Part of a small language model's weights.
Training: a variant of Adam for these matrices, 12013 steps.
Each number is 128 + 32 x the weight over the matrix's rms, rounded and kept within 0 to 255. Layers, rows and columns count from 0. Numbers have three digits each.

# layer 9 MLP down (transposed), 2304x768, rms 0.0282, rows 1503-1575, columns 384-479
070134100100164140106162085165074160180178103141110176155104182160096141156110029104113117129135163138105169155144132077102182072129118098131091114165144136141158140121142132153117187129150146136161131132127188162113147141127134148108134100048093126163055143116137158100092133100210139130
112142142121097169092116144075135141133099085128150081155091145067116072176148124117143139083189078120163070093124115063144100160116120136111166131138099109151109152091130126198151126106157137148166081203084185028099102146151151106072131099153133059135160119103127153124114130197161151131
136129148115130098118099138147175144140087105115136117112085060152183166112164112115083138133090075101134080136036143146119118088133115132106107117163113115113132094121112130199144166152086113153039114102055157129136110114094101135117126138157075110112173172117221118147129118165095173138
139095135107169111061114138121119104111079104099120157151138022152117139164166112083096092165134118099101132116171163160176087122145207145131137125185109090173126128143120123090121097136139114145085090094214124099148122153117116095105167152073110153112141114080149114129143107098123147135
167157141162127189110140101104066132164078144159136115147135127133096119112167131137104141075112056142170149132114222118144130116076053128153144129096145108147171130157181127092100083144076148098123122139127136093154120085117073119095141089170125137123145180156143083170097168137137123140
126120112142094089105120143126124110157107140168154108144142000120129109080125109090104154132116087143135166146114139165105155133096111168151123125140105160066120134162140125090155125166109102129103137121138100106164144155131158136163164133132105075095113130150190117135093117144106098116
064145129157183163152071164135185132121135121162116096141206004098136120168112146153139094133135120141115173168153152144196120098127187118145073190199152150152109134098097141114116108127092110120131149129161088137162125130165089129144102100088140096110124178106097168115098102149155146136
144096108170122123133106096165149157158109067151126155042135095144213164087113125160139144095118127081127144115177134101226141121108210236137106075124129129154093128145136133158155105066113104113148151200175106120152115156139039100162092134162193187113115133109056097136150148150114155065
105150108136137126071148128136119120084138101135088102140072086102116124137133125079114159131156137122084176150122132121113164162163137148096168142092179108096115101093182164130100159163139152118136079120111174058152095209132144060132096137099075175178152108107154176089141132172094069143
129106127120135171179188143097113181124153154129083133122058073156130141110156128128091165139140130156162175197090144090146074185140119135131103153147113139122164101145124137094156100157086075105182080108186135110138119193130080079130158129141123066178155139127127104108206099126097155124
097204092125088125143130155152129081142087166094195144063150000139151126165122114167122176148177137068161150175170083120099128159118141165099162136144135155112117132129084113111109141095120133120142101145101142090083086133115151110144094137144113135137180157132079144152095149152133189106
121121121205203118122106139103137142156114172104142119105150060154155192109079120165120132114129122093082115137189097074162090115107173187153131153124135189106140159126153163134121161121100125137085129134097192151136084126159110184098154096120111167121146114119128189103109115146127102126
119065157221108118067112138085111170135117109147119184098165029180165184209092166146166109100131140087103122140119097101082115124145098089111138091118119111125177104118145075157104192096119168144172071111128163142144133120115102082126179132057101148161131144112185137091142180115136129134
144100135136128046197137147081186122139116101104113133122133000130175074124099091148124143128179122099186157114100141162099139102128155116138114167140139158196108135139119104129096125116125133135097119080125090144078108131106177159153092151131143091126140117165148108182092191067134175122
155165120158112094141120115153144098107082117098054103171123053122159129162090149115111109165098105117136134129065105118082174090130133135201072114123143119168191094127138141192124174100093136110088103138161099112064148099172157125172100156132120123091123121112065096139085142143088127126
135101140158036091098188153115145188131167135146110084127119111175069131162161136120167167149143128167166065127082118137091154089126101092116074208137144100129065144118128089140125143103094100162164114107121178109086124107154165121165168209122160138143145104097072130115082136101090131133
080149187178091128141119202084112135142121160169116176067120089160124177180128113136088144102164138081140142066081150055148117111117137140134110134076110117132115099171144150167080094108168167213150100138172082148133155109093105136139102165250175115164137103095092142166161154132119124143
192162112113077124116167097135111142143117146132117179099150046046075128093147136174157114150058061086136117115108126122078092125140061062184047148166144185156107133149115133166148066176170177153149132138099120106127084166116191141105075161123161148097157157158134132124154172142093142113
121110114124132132131126167120092143083083128148142128092131015125194172087186120163113160139071136091095152060099208172140113113103152190165100164145154142101138133089164164102154174128103159111114143080170080115132164146142071125161165123121092131165176123112099090163057131108185188045
139161103111123183135118223135079155125143145190160110128056078123066116119133173098123103093104144164141110131152141131198131123132151153168109084172142149120099076114097127104075061090139106088159138085111164097142137102114168088127109132131198082171190106045131078112114210140107109159
083112121071124146125155099126081124108128139115172123070113162105144127110086162082203158131116095131130142142100088196107155162085143072176058168117102071146127177212090042156056130137119105126147126103198102188123113142126085222142161098133083112114131161207149092153132117118159159132
149106156116104111194096103074073144112084119111129147060134050135129139133068103165151124093131153141097156131098102122129071099071167092119106110087166142137127097108105138111130148136132127171081115130134122133100141139125141130154119135068134154163134128121117148154154141167140141128
095201111154139126107104122153167121085157142130101094126082000107151097147147090177100124077134147119133120169150096162093131118133085094133093171220181169144085135125186117142138091139109139174097161190181130150095137156165145207129140097113122150118107165184063166124115160158161110109
192083063163073168126184129059111104140132031168113148121134013151147122168133121155078103156107127101087136137093126161105134142152151082102135095171082132150150090163135148105186129106116168141128159117114141175094190132085153127143124121106120086111098130130090126134161120114126153138
124123042131103115148159122137126117116118090105136134187182034127158101162108069104165125039147108129142087145114089158090173183145150148171109187112079110189151131132139121145093163140121092167164146131131149181140117158192123128143119167176086080132140131119141085146184105111127111123
129086125102174115134175177188186126143151103127135126140125074164132136113124086134083121140138086134134115122148146184095084079115117150139094127108090112158113103119149093167067156211117092060134100197147095173180206105135140156101165174117121091105115122113159104104200133090167110120
174178133154154126114137072113122097098146109092144088131129040101162123131130131194118090089176190160098101096123159119054098109138143109131172110132161071122107103111102131073055136108167185114196145176114164082082101120141124120209160124159184061139124068108105163159164103116121120116
164192082141140151122085141126100113121098106174149131180087094135146205078154135160216078106127074158116128136154092138046094104146174146122083077128133111202094147123123114173120095085171145122033100139171145129124133160142131110160129119110077107094173255107084168163162142171122104139
157140153127140132155100120125113141148083134123123074122111000094096132107124083146159176156049137139101108110105166081111140164129107166105134095056090138091179112160107090121094168120130133092111126091117102147151148108138101144086105123148175112168074100145130118151144113137142172123
141075185111113132155148071073100145116152091154176099204141000131108117140110107128082088130087150203113175198093121142039147102128097142097131177115106121167167148143136135102127185116127132120141127127108132082190121166143133149084112111146124125087132129149143136172141069116125099090
143110190101118154131141135154120106103151147149130096110144110106173092131041119089120074110142130126184100140121127069124124142174083081139079130101130116131104053128146117116201177075140117118172114146077108130125140109127127139143093125110117175169099172147102158115091115075095130084
154146161092092193158148126137113119117080147145174145185118058134166158169096129133169137169163181140143098139150084124145120092122113127137103126104135118210088148101115103167114146114132143123176134186131155128094145123106133161063146131094097177156093097066118164102155092115144110121
139102108172122135127175096057140102129128122150139133142101091076147150147136118136139165119120106114217108111096076103157122140151164120142121111111130138136131065126115117157150137062145118126118142145142159115142153148093093153128162114187134200133131098131088054146243130118104134086
136157149178109129087167126097151098075118146152122079129125029119167165108200132144173100092106145094054095074198134145174155169111119097145103117123155136114145087158163092192144065139157139180106124102135153193176174070085123142165091124105096151158117109106122140134126125105105146141
083136114143091116070129114102102136115205135124111054065156110105140098195123115153148141143122162134170123107119124147163216091095110105116076060131150133146154073130089120118104088140154193157202114081118143186101137192124190137057101138115183057146175132104142127122117132119147110167
183101091091107095111090185148108119151128110160164108134155130112107119126145158125092161178185119151181134120114090043092137150126124162105082119139105156153134190154148093143118127163127122127103093100102106175127151092131095055117117115069189140131155205145154129088134185123179193144
146151158106151176085121103140136056143118156101137141093118000168105132154091128115127173124179167122145121131059161128212183136208109084170159113132122113143147185159153115127170144134136155184104159098111178137103172072123105072122133124110168072063126132126139127078164161144117081178
113161180130117139121126137109140168065108123131110198108135137159104104118075119103117146125121135155135133127147142159151111102100201131044148104167149128133168172158117131110116127106134192139116118183133136084140165148123138183166127145124182102144151107081129125148141150100183095062
111155108104125144108113130184123153134141072114149105153107101078116148119147163136123225057173130143122127102197142139132152135130108112106146125132043144206165118153153164064102128079116137105145078174105116096160119145145118091126163211164150136098124127117159115157090211137154139164
075060091098141045099107095146131108113087102126056126117126161090134151138153084115172136126082075116116135155153129170112075094140150129141092114145155128122140157130127098152116116124184125109087101169114122159134117071084156127125102177162106141124116110073127129135132166142093164118
110157117130096108125109181165132105163154127152121135158159083170138122110088136144045129146173108137109105118100118133164100140175170180151146169159113085117143151149148096132161040132158065168151148121111165118093155142155119169123112056174196109127133145128158116130128125127166163072
135163067131120098171170099189128141123171068148134115134111000133128163096110177205141099144106079167073126116178127103109150111102098071147062144111161095165107102137129098136085123137139166123102191129144088179157175168115137183115085157142124088117106154069135094132144096124112131066
131103098112187156138187094112128091166110137112111143141167159148123152128138105119086119133126105174148143108160181114156095210154129148123163122158172059142142148142174113137077124090070125136116143162061110107132066136128185118145165089147144076135109120119128102137153106073153103128
142165105158171055062121044109157235145116134152115181110131192075157103127098112125102163141116148124125150090137080098177116113099112155127117156077048118146156181116156102137114050125121137201120179102168068203140159149132104143146159104145108132103106111113099118122126122151043120064
136179108060129128094124154091067132147165145092177162075144000150150107142093080165199130112074124155117128169142104110122109105129186117110131128158116149139128144137135075148109105127143080127146140151147169151137153208117134093181117126149095147107123099114102092087127139128133186115
122135129118141119116075164115142149175145106129205151187072168135121118161148111118109113167110112098114135118144090152073147141122097115127111157104130146138203103198176120078143155132167117121100124131132097159117159083091126115129113122157133117112061115120161125148111118075150128093
124150137122142088143110153209121123170125121166104152057127069065087119111137115145091170166151087124101154131136200073044161144136129139097134098104151123174165125157093093110124116123134080168100176083161145139176194116088133112160175131133159105168175155073108112103189146212134141136
151184118137149132072140117104158120141168107132070115150128000132064147109143196139087078088117113126098075167159176183175144149137131112169089088115086059149168109131068165125176139132139149144120144082101093053150099137097103098140131151180102193141154107126075107136139151147080158132
094191089188131080099113109125227171098194105098157081185130000092096106121116114156169175082088138214088131113111161129087114131189167138185235188107141066116125120150139117077134124107115172151084121081160161104128128089136116119121184163114139093157184136101127100107110137123094139124
118173101079165099177084134158132146128117111092123120145142123077132156103099164123118173081138135172140132104115083092138110078126119147114094161086190081162115172067113130113156213165109095164118143104133102141154119116112129147149157177144103115170140074110120124137091130078097165112
108101100085099065172145083145159151121121108141101131120144065117117144120081117173165143144135135138045149156106111115114161125171133110133133124134124135133154163063120118101142130131217110185210129164132112183138133130179098120170117146121162115117089160210144133127125123118104178108
140061118099126017104134129108104181189171119138157150095138098096186118144059149111138136115147110104118153129220137127158083075166208172179135093101171105132095111113155189155137124123148187163148135160113111134099100078130149150129151153150084152071143108136155107119129075200137124109
124147140180131091081112093118097154118108127207172122120151029139116114141134155139102184113145027106090111177180138176131134177079164143094101158131128145181151128089154048158118122122090088108068098109142145099110123155170146092140164106118159147112151145127146144124127120134107081105
134162139124109122106162117139111160115103147129099153076117131134155116167137117159199140107107132115046212125085024066124138202107208140165144141156131169142204117160102112101107122114110134141117063158094129103136184161144146110134140188108155097165095103187162095144119149140105161158
076113124090140145156132083109094107147180097120080135151115086118255154114088071104106161130111155125139112120134119121136142194146118058093138141132082118102129143204163083087076199148141178131149145142134146138149152157174162110109118147129163146123148105134089151178176109145144203135
130109145122200124137152108182122065129143115147123147112176062179203156139161097059104129166131108126150137094145125125078058102196157161141128127168109117128063162150147093088189112181110094104129120122189152141108072111101146136096121165123111101131096073076110129155096091122123158123
174128124153117152133161102130136021104112105093110132071129000141155167133089162140180142145153156118136161133128103131126118149090145173120155115129105129114171122122176110080140132165196191147162104136172129139121133109109118114109128169147097158158109073103122114073157130098099066180
118166119131151082087144180142155123131125072154141121137167078187134120105182124137147157154118140130160157170089184203151095101116082111119141144113088150097200134151155092160149069166173142109163170166167138146142127123066180106138072127145081112122179156163114080166120162130116165131
123103158159109134157120053103152101096105111092124153165173065107136140129139131088083180170181142113152168131126143156096180100128130080155129138180037074121168118143108140153090235060105143124115198106110120102124070168114064109151112111089103121111176196089127131078086157118154102111
101127116153103113137119151125170112150128143093136119168170000146123132103119122114085132159132167132160122113107122140133134140171128156140119150187156161073123136151097079101088079167148109145141056139106194060161093143192135130112133085127188133181089177082176169153200156135089122100
125141143148114126111146132155138112066178092154173081144119062163118165125185144143126127154098120092154115106190134161135126093109147156150075133135083124112122141136089173149150124169136132080126125068217097119147148153103086128139158141145139079102100161158085066104126119144136112155
150066113136100161162187110153107136112100087149114161131086016128117133147103092122095105138119114114111160133129119094124113156105217158110154122151129131208137159138058103176162092100150121149085109170090121151136132091170109178137105089102121070101162145116156177107112115170095131130
101148093178176149137060109132110102151107146137112130123153185154129175122146126087121100095137088182108131132128067168161168160090147132129079111100075125108058104112149144102111047132227067178154155143157160124105088151126110132183090121093187146197116099145143205079143146095179154089
152126155103122121139163166158124163103156156124172167102084000075098073130193102166164142133154071061163126164159138155121137168156123122103089146102066128130126124132110112129181118164108098127080083110148128128155138124103158108066178119114133076127132157157154073120160131125124128159
163111085149104197111160094158113143111100111067133159120119000102136189122166159158153111109119167129131181161118089067165133105144086129111117151069098077157156115113091155157079133085148102144159087142123117133153112130134106125099140114158131101124131131123171089121124144156153111112
154183106126137165101097106136144132105077095155119143149157000129115054208136114119063099131119137140143128159041133120188155085152102143156118166126114136102092115113093198117123131129106140089098059101084134124158188153109142141168042161092200159169141169155117189131059092131140095109
131032147148110172129106137090062143085147192177109171138152135120143112136084095113135158088111132173158121120170098099094152203128141134141136151125163102106105113182192141139067176162160081093116055190140160124144111092122113135100108046168120151097119058089137179105151120195119108116
153165064107171156053176118068208083115112148139121118144147122119133210112110111091163159122109163161106096099165130149135146151157137178141100093211101118148106139143145159162207075204111078186138107143108103113122133198216167145156109144069198127181164119091118192142088173166158111115
166118121173142153134157124088180125151133136129149150122130000106080120090087132182133051124122109121175137119140152163109134084209186111109149121148090068129072118087119092135144097124122167097103151101103129083093105099130073138088142125087140134131132153116125173138101177068081148126
088193118127123061167120144089148104178147150210135159071106142167092170085162101094091103124127122099183096129171094107158142155144130113120183121114140141121147134125096109172150141165151075147177108131175107076094126127051117148168102151124111129186112128091110052074205169154114112216
137097099111119141155136073115100132183142143112102111089103087118108203140141169103131137097122168066102127172153092089148155130130116132161110105098069063073134095160164198146144184166152115146155108089104127106149091152140148113103172125175119065100187163100126110155136149133098091136
128105150150104117052109108127116144140123150186195113138141187096112136131146084130151168076148103146176121127127130175119122150102089148124117151106147135114148086190131098133154154125122111099112072151121099114095190149146058193154108159101167137092146073121129141154063141149056118113
118097096138141133117096177162141146138100101137172147121090000108126138094119153098098107115119114090128151146130161108103174097156142151100110138167150091167146139086172174118181122156157154112121118167170211088132146150092154129127163186138104149140138133133117152098115111178103162079
# layer 9 MLP up, 2304x768, rms 0.0382, rows 1504-1575, columns 384-479
131142108101153116033117192112159146175084139113141069138079145152122132116085157118091098112102095115163108127188116122144160060144159101127169111134152044140123130127079140043118081100114148171110141162130141111123083143091078123098137119119202136135128173134049141116131176147138164153
145129062075121141157167207123105172142134110199106058113116150128148043105147133155197205092139086137073083113133102068132127095105103124159120171154160163096163180127139153127079189120158139139073175103109173149129138161086112138171115095103132144154056169160121121113172151103122121160
153136122141099133129128127112120138045107102104160127150115162085125157137138113072102118115124139159127091131091142136134118116071048130102152086196154135163120190151140169142160122133129116163137189156118112131137112109169128107153154102141106147105121125128117100117172138132149134092
139128163123105111168144113112124103084097098082181070122112108198151071173114179115134131094097133151073140160055090126177121092162149110167144136108159131092170149064137139075123112133114127163088145115160103157086179160086058147104111132118121074116164110154116188120081115122147144123
132122102134135153109131109105074151115093069097173121088124114133146118176123163112113141174079146157150104134099156070164124131144131079086160101112148112095167115142171140138091134108191144123113123124119159164145143172165124177132122113131137162123124101114128136101119121156113144111
123152143142062088132107204159130145159128125136107091167117118162122111167150132213105074118145117125088128106188128101109104114182114129084117078099089168143137138151120141132127102097064155122127143081136100144112134175100117042094137080116084096119079167125153145113164131099094140119
161172076178111063114120138160153120160091118118156153131191135086105140122110116134172191160088181095098111089130086183139123115096144092107094048069194100165140134172127128035163122110154115127172193162091098136140124157085085160170126097068121089164091142098129114132194134148038103026
100178117142158116096127185144098141173138127132096086184122122104092126143139116160109175238146145102124124105144199129098079144107142169105081110097080107187126142113102164108109076062162133113104118121091069096131173120188112170121125123125182115085109121102093109156179091058165208152
157163127071183137145116122129087144126125058140203140122092142097160170122082143119159174143158133099140151132110159172159147122152097210223103086105116119130126124103087124090139085127181095098107151116088133094137136067123170165186124154118177149169116151084173126137169155091178126099
112141137176090162121091174136160123148154055197116114109128165143134128183147130115174123082158113098077120120061152170127119115134180150197175182125089145123137117122160182153126100100169113138129140123156095132163110146122162166153086149157090121083079158106112089113084154147099134102
108109069152111151177190128090076085073124172132098116166151120092114133082114170135138158204128123122095120164096148082147057129177175182112126098125175164087161161089124113090133143165113116139138121097066108179090132124098124093131125118092154138174121116036146100144155088084110176159
107154021110175084135069162131143099139137101110128130199057135096180090121158124139210048137104068117160158095152102138120127114136141138118075129145087139163193144139124138146081081130105095139112123018102125115160146151134132109155179195180123148117118129120107097182082147117156140157
178150137145149113098113116140162115193138132113161108131169161076137103073051200171136180152061134080168108113122174185138153150119126103119111126078162103144180159115173153076135067174172107096132117171103147130111081134085192158086134155139176147116126144179170118130103130129172154120
100124147080117156096116127083106125129143099135133153151085126141097094141111128093176126106149164133092173104176089173134108099100127148139172092123135077134157162203136135137165084187131137188113071115099127135104157080146115146143094107143169120117084139097119121149153142096100123136
098159104120158102111090157083216130130109145095177118168091189048092102142102122163091148102126125113145166112181099094147149099111163149130134106104191055159170168145137129180160167046185138113088204104056083105131098098126143078129150163157083161129102155070070131107165084116072133097
104148110125159107097139120087130135150121163106129177118061108149134131085155114142150087143123095051138171121154114091177158183099130193154183102123128103146036204185104154121138057133175096152085122168084142070139109151091091113144079102115167152098126132108163179132166089131122136104
177145077068155105144152068117067105116136120091135153133121157059038116086180181135126143137076135148109105132057177105180137078096107081164148079103136163090091107157138095142197078144124149082112150105101139143136114164163064090145121138197133154134122106128165051154104097083106155154
083111151110132127111152147080090083088115099136127160137117148130150117075143138078070122106148175080103127106114143146123130085130135128162131147172096108153074124169177123126144099074152151056111132162097086187120181183091122224089158132121160133130107106109112095047120167133165148129
145170082114095133122097124100079125083097127128125160126053165081143095145110165145155122131080210082119118159134052173147106072164129127130105091101184130084162148102194113075091151159079098124139153113126120127180126150150119152165170093194164130194122173120091159123094052125144170092
118084082123058093161171114143116090096114146188221111164137122188141073114108152135127152123107167149160140125069186156219122159092104120180177161174099130122098162116127169078076104105093065145107168082134087115134080137119075166140208034143072108123099103120173058117152130078085112129
102152117152121089111065198139137150153094136172095174132146115190074077131111120192149115132110118164090157172128134130143069108180153149160174134112152153141100144109112185076168176109076123161164109140109161123087116107128120122073132119106132150169142143115156161091110104142103130127
165110122097095124063139095104068178090070101110138127113094113153109114119173161126122120150160119169126161176149177104129097097161095079098152122118088163141177217157175120150106177182122111134140094213169089171108175208121117132093107132143112115096136159118150105086110148141098202139
132132139114140116096115111119106131136122162130124105119092113090129121086090108112107080131101120132165095164205142118126169068117124112178118084108098105153119154118073095132108123117114123130162101157127089145182104114107115153153136142127090146150129148099075102141061167180139120104
130164168116117142128109136136165184097133103133151148099090092136164066166089216158104126206073187200104186143138122117138108126129102137095139052137080152057152130071078124122154098142115128080112130063142113093140139161119111153114101124135174164162109106116091137157096158106146139139
149170136121135106110150087083118127109130139086193142136134144087090161132101138121171107163126135107112144141126155073136128155155159104141131134154141097098106149095104089161107121115174127178107140118181126146188152154086085165160073103132173188162171093121130180094134100059160144088
152135122107123173074136141126097163098106144120078108153158108134144134080181123099141074108105168135104086112138146148170167092150165142157178100090094121131135155176077169133106102098150142109189150155109099096106130144110150136082071079075164132138124078062109116163108126088214180137
137157060168109164114060135198134119103106190121155122142130135140165064128082153131229192149109075178121118025111103135161098146132166087137126068135138094107105101154135119119162133127138167102216163100114166087150151111120120186167185099131120091172135168140110117067126127150142181129
137138123100166067138082088125092143140152087138105141095150104151110119147109181152172119108135138104099093121066143124120115136074105070126127130143072154123153112108128113115136095083088156112163098122113176135115119109130134152141153115124144098090068073140125155118086115105094113120
105179158172125113090115165175170056148086073148062126082101164106108136121129167127128125126146186148172178175118112088116149111104125124158071115116127117124138137165114163139102095097125088133144144139096100116114095177113146152121185178146111130128124100156118125108156103075160124157
110078124124135124126194123100164179142142145095161099126162123149047092114098149116085125127090143136077144112103133137075101062116180084167090092116126123122095112119094144100103044157124096149109135135086172136088059180097129100139192151122110120098140119180092132137131103139159115161
181195103143165108141135165126163090173138105113178110160150138101111080110123198133189089117145104078158117134104138198168055155140062133097077101117137075116146179120076126088090093142126152128131150117114113075205116120051152124135153108130154149109124080115098141128143155101139168106
137160135147117173161070141126087116122162141123153210151144135118127146119142183153157140126094108111097076119109143121172090105143100162159125107095149173149118187095125077128155147122176133115175099153136116118166199130158129102167144109139116077152146126123092080084117102104134196150
155191119185165112165062122103066136196126078066130176198092179149107127079096085091180143094107147109097114123121092165138148034129140107132083093093164120143129114135159187174171084104131113081187122156116133165152110096108147165163075104118154193174133112174087110124076165071152172096
145115143119116117166118134140189182154083132113196189141169171175156143130117100132130118074177138128101135166084124120084148113111151117113119114115089131100140166147058181122090076087067102094103192172110126150132171117132106222135130103115110121144094123109072129027147088164112127040
153197034206139118142150138084123176097081071165147103199063106086132125119108177164121164178099091144108098068144144110123081123101111154140098172123083128120146119120100109100119091125078103077120137164128159140134137107133068119180138093134141127083147139139110111128104084077123105150
135128094117166119111111123062205162097101115188192074174114109180073166102100158133136174112112148143092141172099142191086147101157062083161107134081097097099110127138166095094123118094079088113086190049110162101078190116089156079125116100107108110145124150136132171101199132096155145138
134129123182112153146115192063141212079162075133115137083105129113080095074126174099124140150131145171082136129144096184077118122129097148137176137119116087060184168156134153097089135144130173147159148143136112115074121178138138174118151120195151091129164085104142133153137134099142148093
145144059137120172185097121150092108115139041163139174150109126131123106153133159115147107105107145150044136156130139142084100130089148152140156144109100120185122121120119162148125111166134106137144128145086159141090130146143084138124141152183132097103122083140161152135091146094119133124
104127108110078142113081104085105097171159114123148172111110129180106148154104189084099085181077192104096126196095143149155124108154128099158076105115124145100079173059108099141116120125163127145085123083122134142097114067164155101136153170153130083179132117072136096102131132082144146091
132134154160135108107135142148133104167130177063144128111082159133097145160098186157160119140129158115104100150147098242182120156194111123142141145147157123121093140139139195088156131121141131181152111156106119166104097109160154183063114111157130128218097081116121127170129086099141123102
125163160130155077111137104115122140175145085113196154132147115139124065137052185156124118146119128105082112138110114188137056159140117112158124109089080085123206198095090153100140117163125165142061199130107091211084141099158087137119128158127093123169185134156150126110085096119137164123
132129084106131120178137124080175108185139119116121134140166108075078097063111111158111149124132078165092155170109122123160072166146103161153131099160088149094149139091123149122109112129118119167086156189122083128114091138123089134128131107112146094136130107093139123114134177124130126067
150166126182191077101195114150080109168087126122149153117161137105117135144084158174235136114130164156133191149082075124117142172177178130100176155145124175155183165056191139163129126155061135125197112137136112165109140085107072155122197090114120026109172159104146074035142110164110106102
150158110126109119163130119193074124145132145106113068122065148159140135155062116079143120177100138155126145114136133107138197098120148131127076073063113112074194185090105135108123121159098163110154127125129122135203119152146146070163129142102088089092198098095140113146113155109096123157
123130129145129164222076123125075136143178103160195201061119178126103128106173139113102187154185128082121109126167128102103159110110127155160149096152127086126097162108136144082078079161126180059202159168135182123155135111081078135167153080108108156165101169056123101112149108133098109099
152123103158098105127122186111077172126155078078114096092086154195081068124140093160172102110104134147163123085081101194137168126129165164135084110079142074112172142097085163104178142090101088146093119102159140082121149155150107091097147128172111110117091164164100142098148076078138101123
196166076096113118174134155148152110165102124096098115154159103126076064110066135125128109106112124136111116092099166096091125069182192139100042092121155152169141170114116110115132096087130109074104110110126165114140148132097128116126131102148106137081069083144111075135153157081140116054
159174097125132089128123102125079134104172134176172154074100111133127117135182105158176116110112176124157110104150181090173101136125121099165152116138181100109143196085089134135105110108106135157197121125142110110119152123121098118099142113143139100195104095169110098185108121134135207069
092115034102132135211132153121117112118117117125151164119071159147119105147096143089158052167124199119051175152130138161127145119125139105142167080133113067140194111099195199113077077083086155116081178132090173068102170122178076109097158173108147112151132095110121126056164042091162172120
118081142079097109118123152106121140162172095101156099127071185144170146181152169149126158107098171138158141087119089130078075163086136129146133180145106091158101139131184169096214108093187099123124175096146074166105169117116107139123169142210147149194123071127114174084111116114127168106
131063130126157120103167165134105131081206150192143102132128181124040115082203161132146150136138138143131145120052099128101167077147068045142143129080124130143157116151142131152213081102063122135070184126110092116113153105083171132195171133099095106126122147090081145091137104115124128128
157145114127055156167159170063125193123134150093162138144117166168096101114159106118136137140149094141092136152146171108079151163164138068103121098083205115176122094116127083163151121122119127066134118161096102108163117153171138133106187092171166127195148127128098110110121177139116150167
143107155139158114110161164125164162128076113091159106078128109142142113134137150185177156121141147117105167210095160140070073123130131096136118181113130107193116158145135174133182132187121097132136067073159142098169200195139141141170134124133133098216159064123112134158149117149086129118
246146092114121114160089208113103080143150143162094198120143156089065154055160150149126153124089178116165118130187098101136081120111085156171114151096154125091132090156199115082171101111168100147140163176094116152067158129109116109140096132177136179152117081093128108135137199103059146123
143119145102113077146070122156028119107089082095125120123163141092084088125143130157145146146074120138088168133084158143105136149066129075119174150105101098161090115101128149094122062179153160131086093095119162140118103161110094118160170152184151150064108117147170138111093148106087155156
093140101148194143100104139164111187099145103153099145117154122116134108054110091173177131090103153114069095150158132099127154105100125086180172094114116112109092147149104158085111178089149074114111175102117072197123135081144097119122164141173119211180106122123095137091136146131131155146
167163112183120143132119139100161118139165141141129161143150152103077116095125160143112142166143113111169112149128119134077125102087128102131170126133134137156108141147156084143157134134070090142143128123080155102198129190131167159150084111129114168117102128126111094088115113116127138174
237168157237142126088140146036147127143106109125108127116077110121133158129162125103095095118146164141084159137118106115112089103124088117200148102092164116199142148119187114098147094162091106113130173098148075146111145122136109136092190055144151109160125166113152117188082127020115122088
109166133184165117116110109108160139132099102127125162145091132055154100123106091119169120151089122113092085191072109104122159096134124121099166110117108134160090208181141136175117130107133119137085137123147121106123092135162144147161138121105172127153115127090128135117056125118137105142
109102121114096161121122078101138123132194132121208157184118157130137104136146160103098138141110119168145156120100188141135110119112141138178116064118099117148119109130176134132120134204137142118106089106119156129192153133058130146087184088121100118150101147154117104148168115063146150077
153133163104086104110107130115095145098096156098118149114124145121113188136122119150123095117127048086106149078109151140171135058070122117130177097137134100111129150157176103140105016201141120163148100147124137158167095111165072199081112180113130119134107172125106104063108129109113145107
154138102196138136156102119159153121139161129104156113166106152103123137169148152111211191101142077102170144064086161158110092121101090131114137097121113158138095169150093147120192161176127121112152144078139105152174152128160177184182172159130152135145122102105121139117138104141099125050
114144098126168101145091147135100192138123104121144097104159110175074074099176123151146121135096089087100088155138083130132137200134114107138102135122183132146145209163107144110126037173191116146144121072162140115219122173091142124156134130094103096130187168106152082095110131080129155148
156150153135114135093124166125147106148128124160106100135088115132110139173094086142059126148078105101082103121149123167116058095168168099130124093119146141162148155182164102131123115185135142098109133189141130087131143118114141150165148133140124104140135104171135171103120131126142105161
105160121227078152117100132095182130113135110104146173080082121175130133146155213119107076110070102148149166175097152104091051143169093101147150145102108112115152110157162099112188110122100094148137099122159117143172174144087103171106166157149090154169154099178073122152060149043164110152
139182126066110115134114107114148161199167114135109128155076103175122177127185166082125107223133126144103158197130149170144127161107130108132106061073116167134165168117166140074133084196129163107148139149132094131164205105139151162093209111159121118115164091158111157172141128131095197121
124084139055114152102123144108144194131213137113142142105133160152136127156157120137153141114146174118131110086158151104165166129058134153145154179128159174102108125120099148128115088166138098107130092113147152166183119088127075166152116114215059094133160177130150162138137099097129153150
092157108130155051157113122093116102093107116166141154139110109173145099158110100105145118106132169153103128109136142143087107115156115154121161086126120096071130130139136129095192111126165169139124146114135133149155170155108121108126105138136162138171056124078154107108168121144091163047
152107086080125096124077094180129117077158122107124122138071180107149098119118108181134115189110127127087134141092151133168098132073123148091121094109066115154116151137131165131146100106082097120114149169097068123200124134137105172166121148157173097160125167135068152136086164171154092135
127166150136108103132145116144090179159154084168124099137145175162163164073138185127147069147147180127160143083138140098125151125132068144163153135130107135149180150152173156120116147162061095139143156174133149170239111151093171105137120152118140157111158153134161149110118113104062086106
135155119121112164116104141098101126129126113141176166129105149093092105118131100183155077091121140132150113122116143150174175138139095141125109108138125120163148068077154125157147124191139132117136157116163129081119169134135125140171141135175108148118126123148137152087095097093095131025
150154090123166163155100103090082111165124088228138170139116132115148146109106118157086054138104173116073129155137132115167145133172169107155096148121114126160106127122165218117144058179083135109156132090143135154099150132134081107089134144176135111114082099092117142101063160111118092113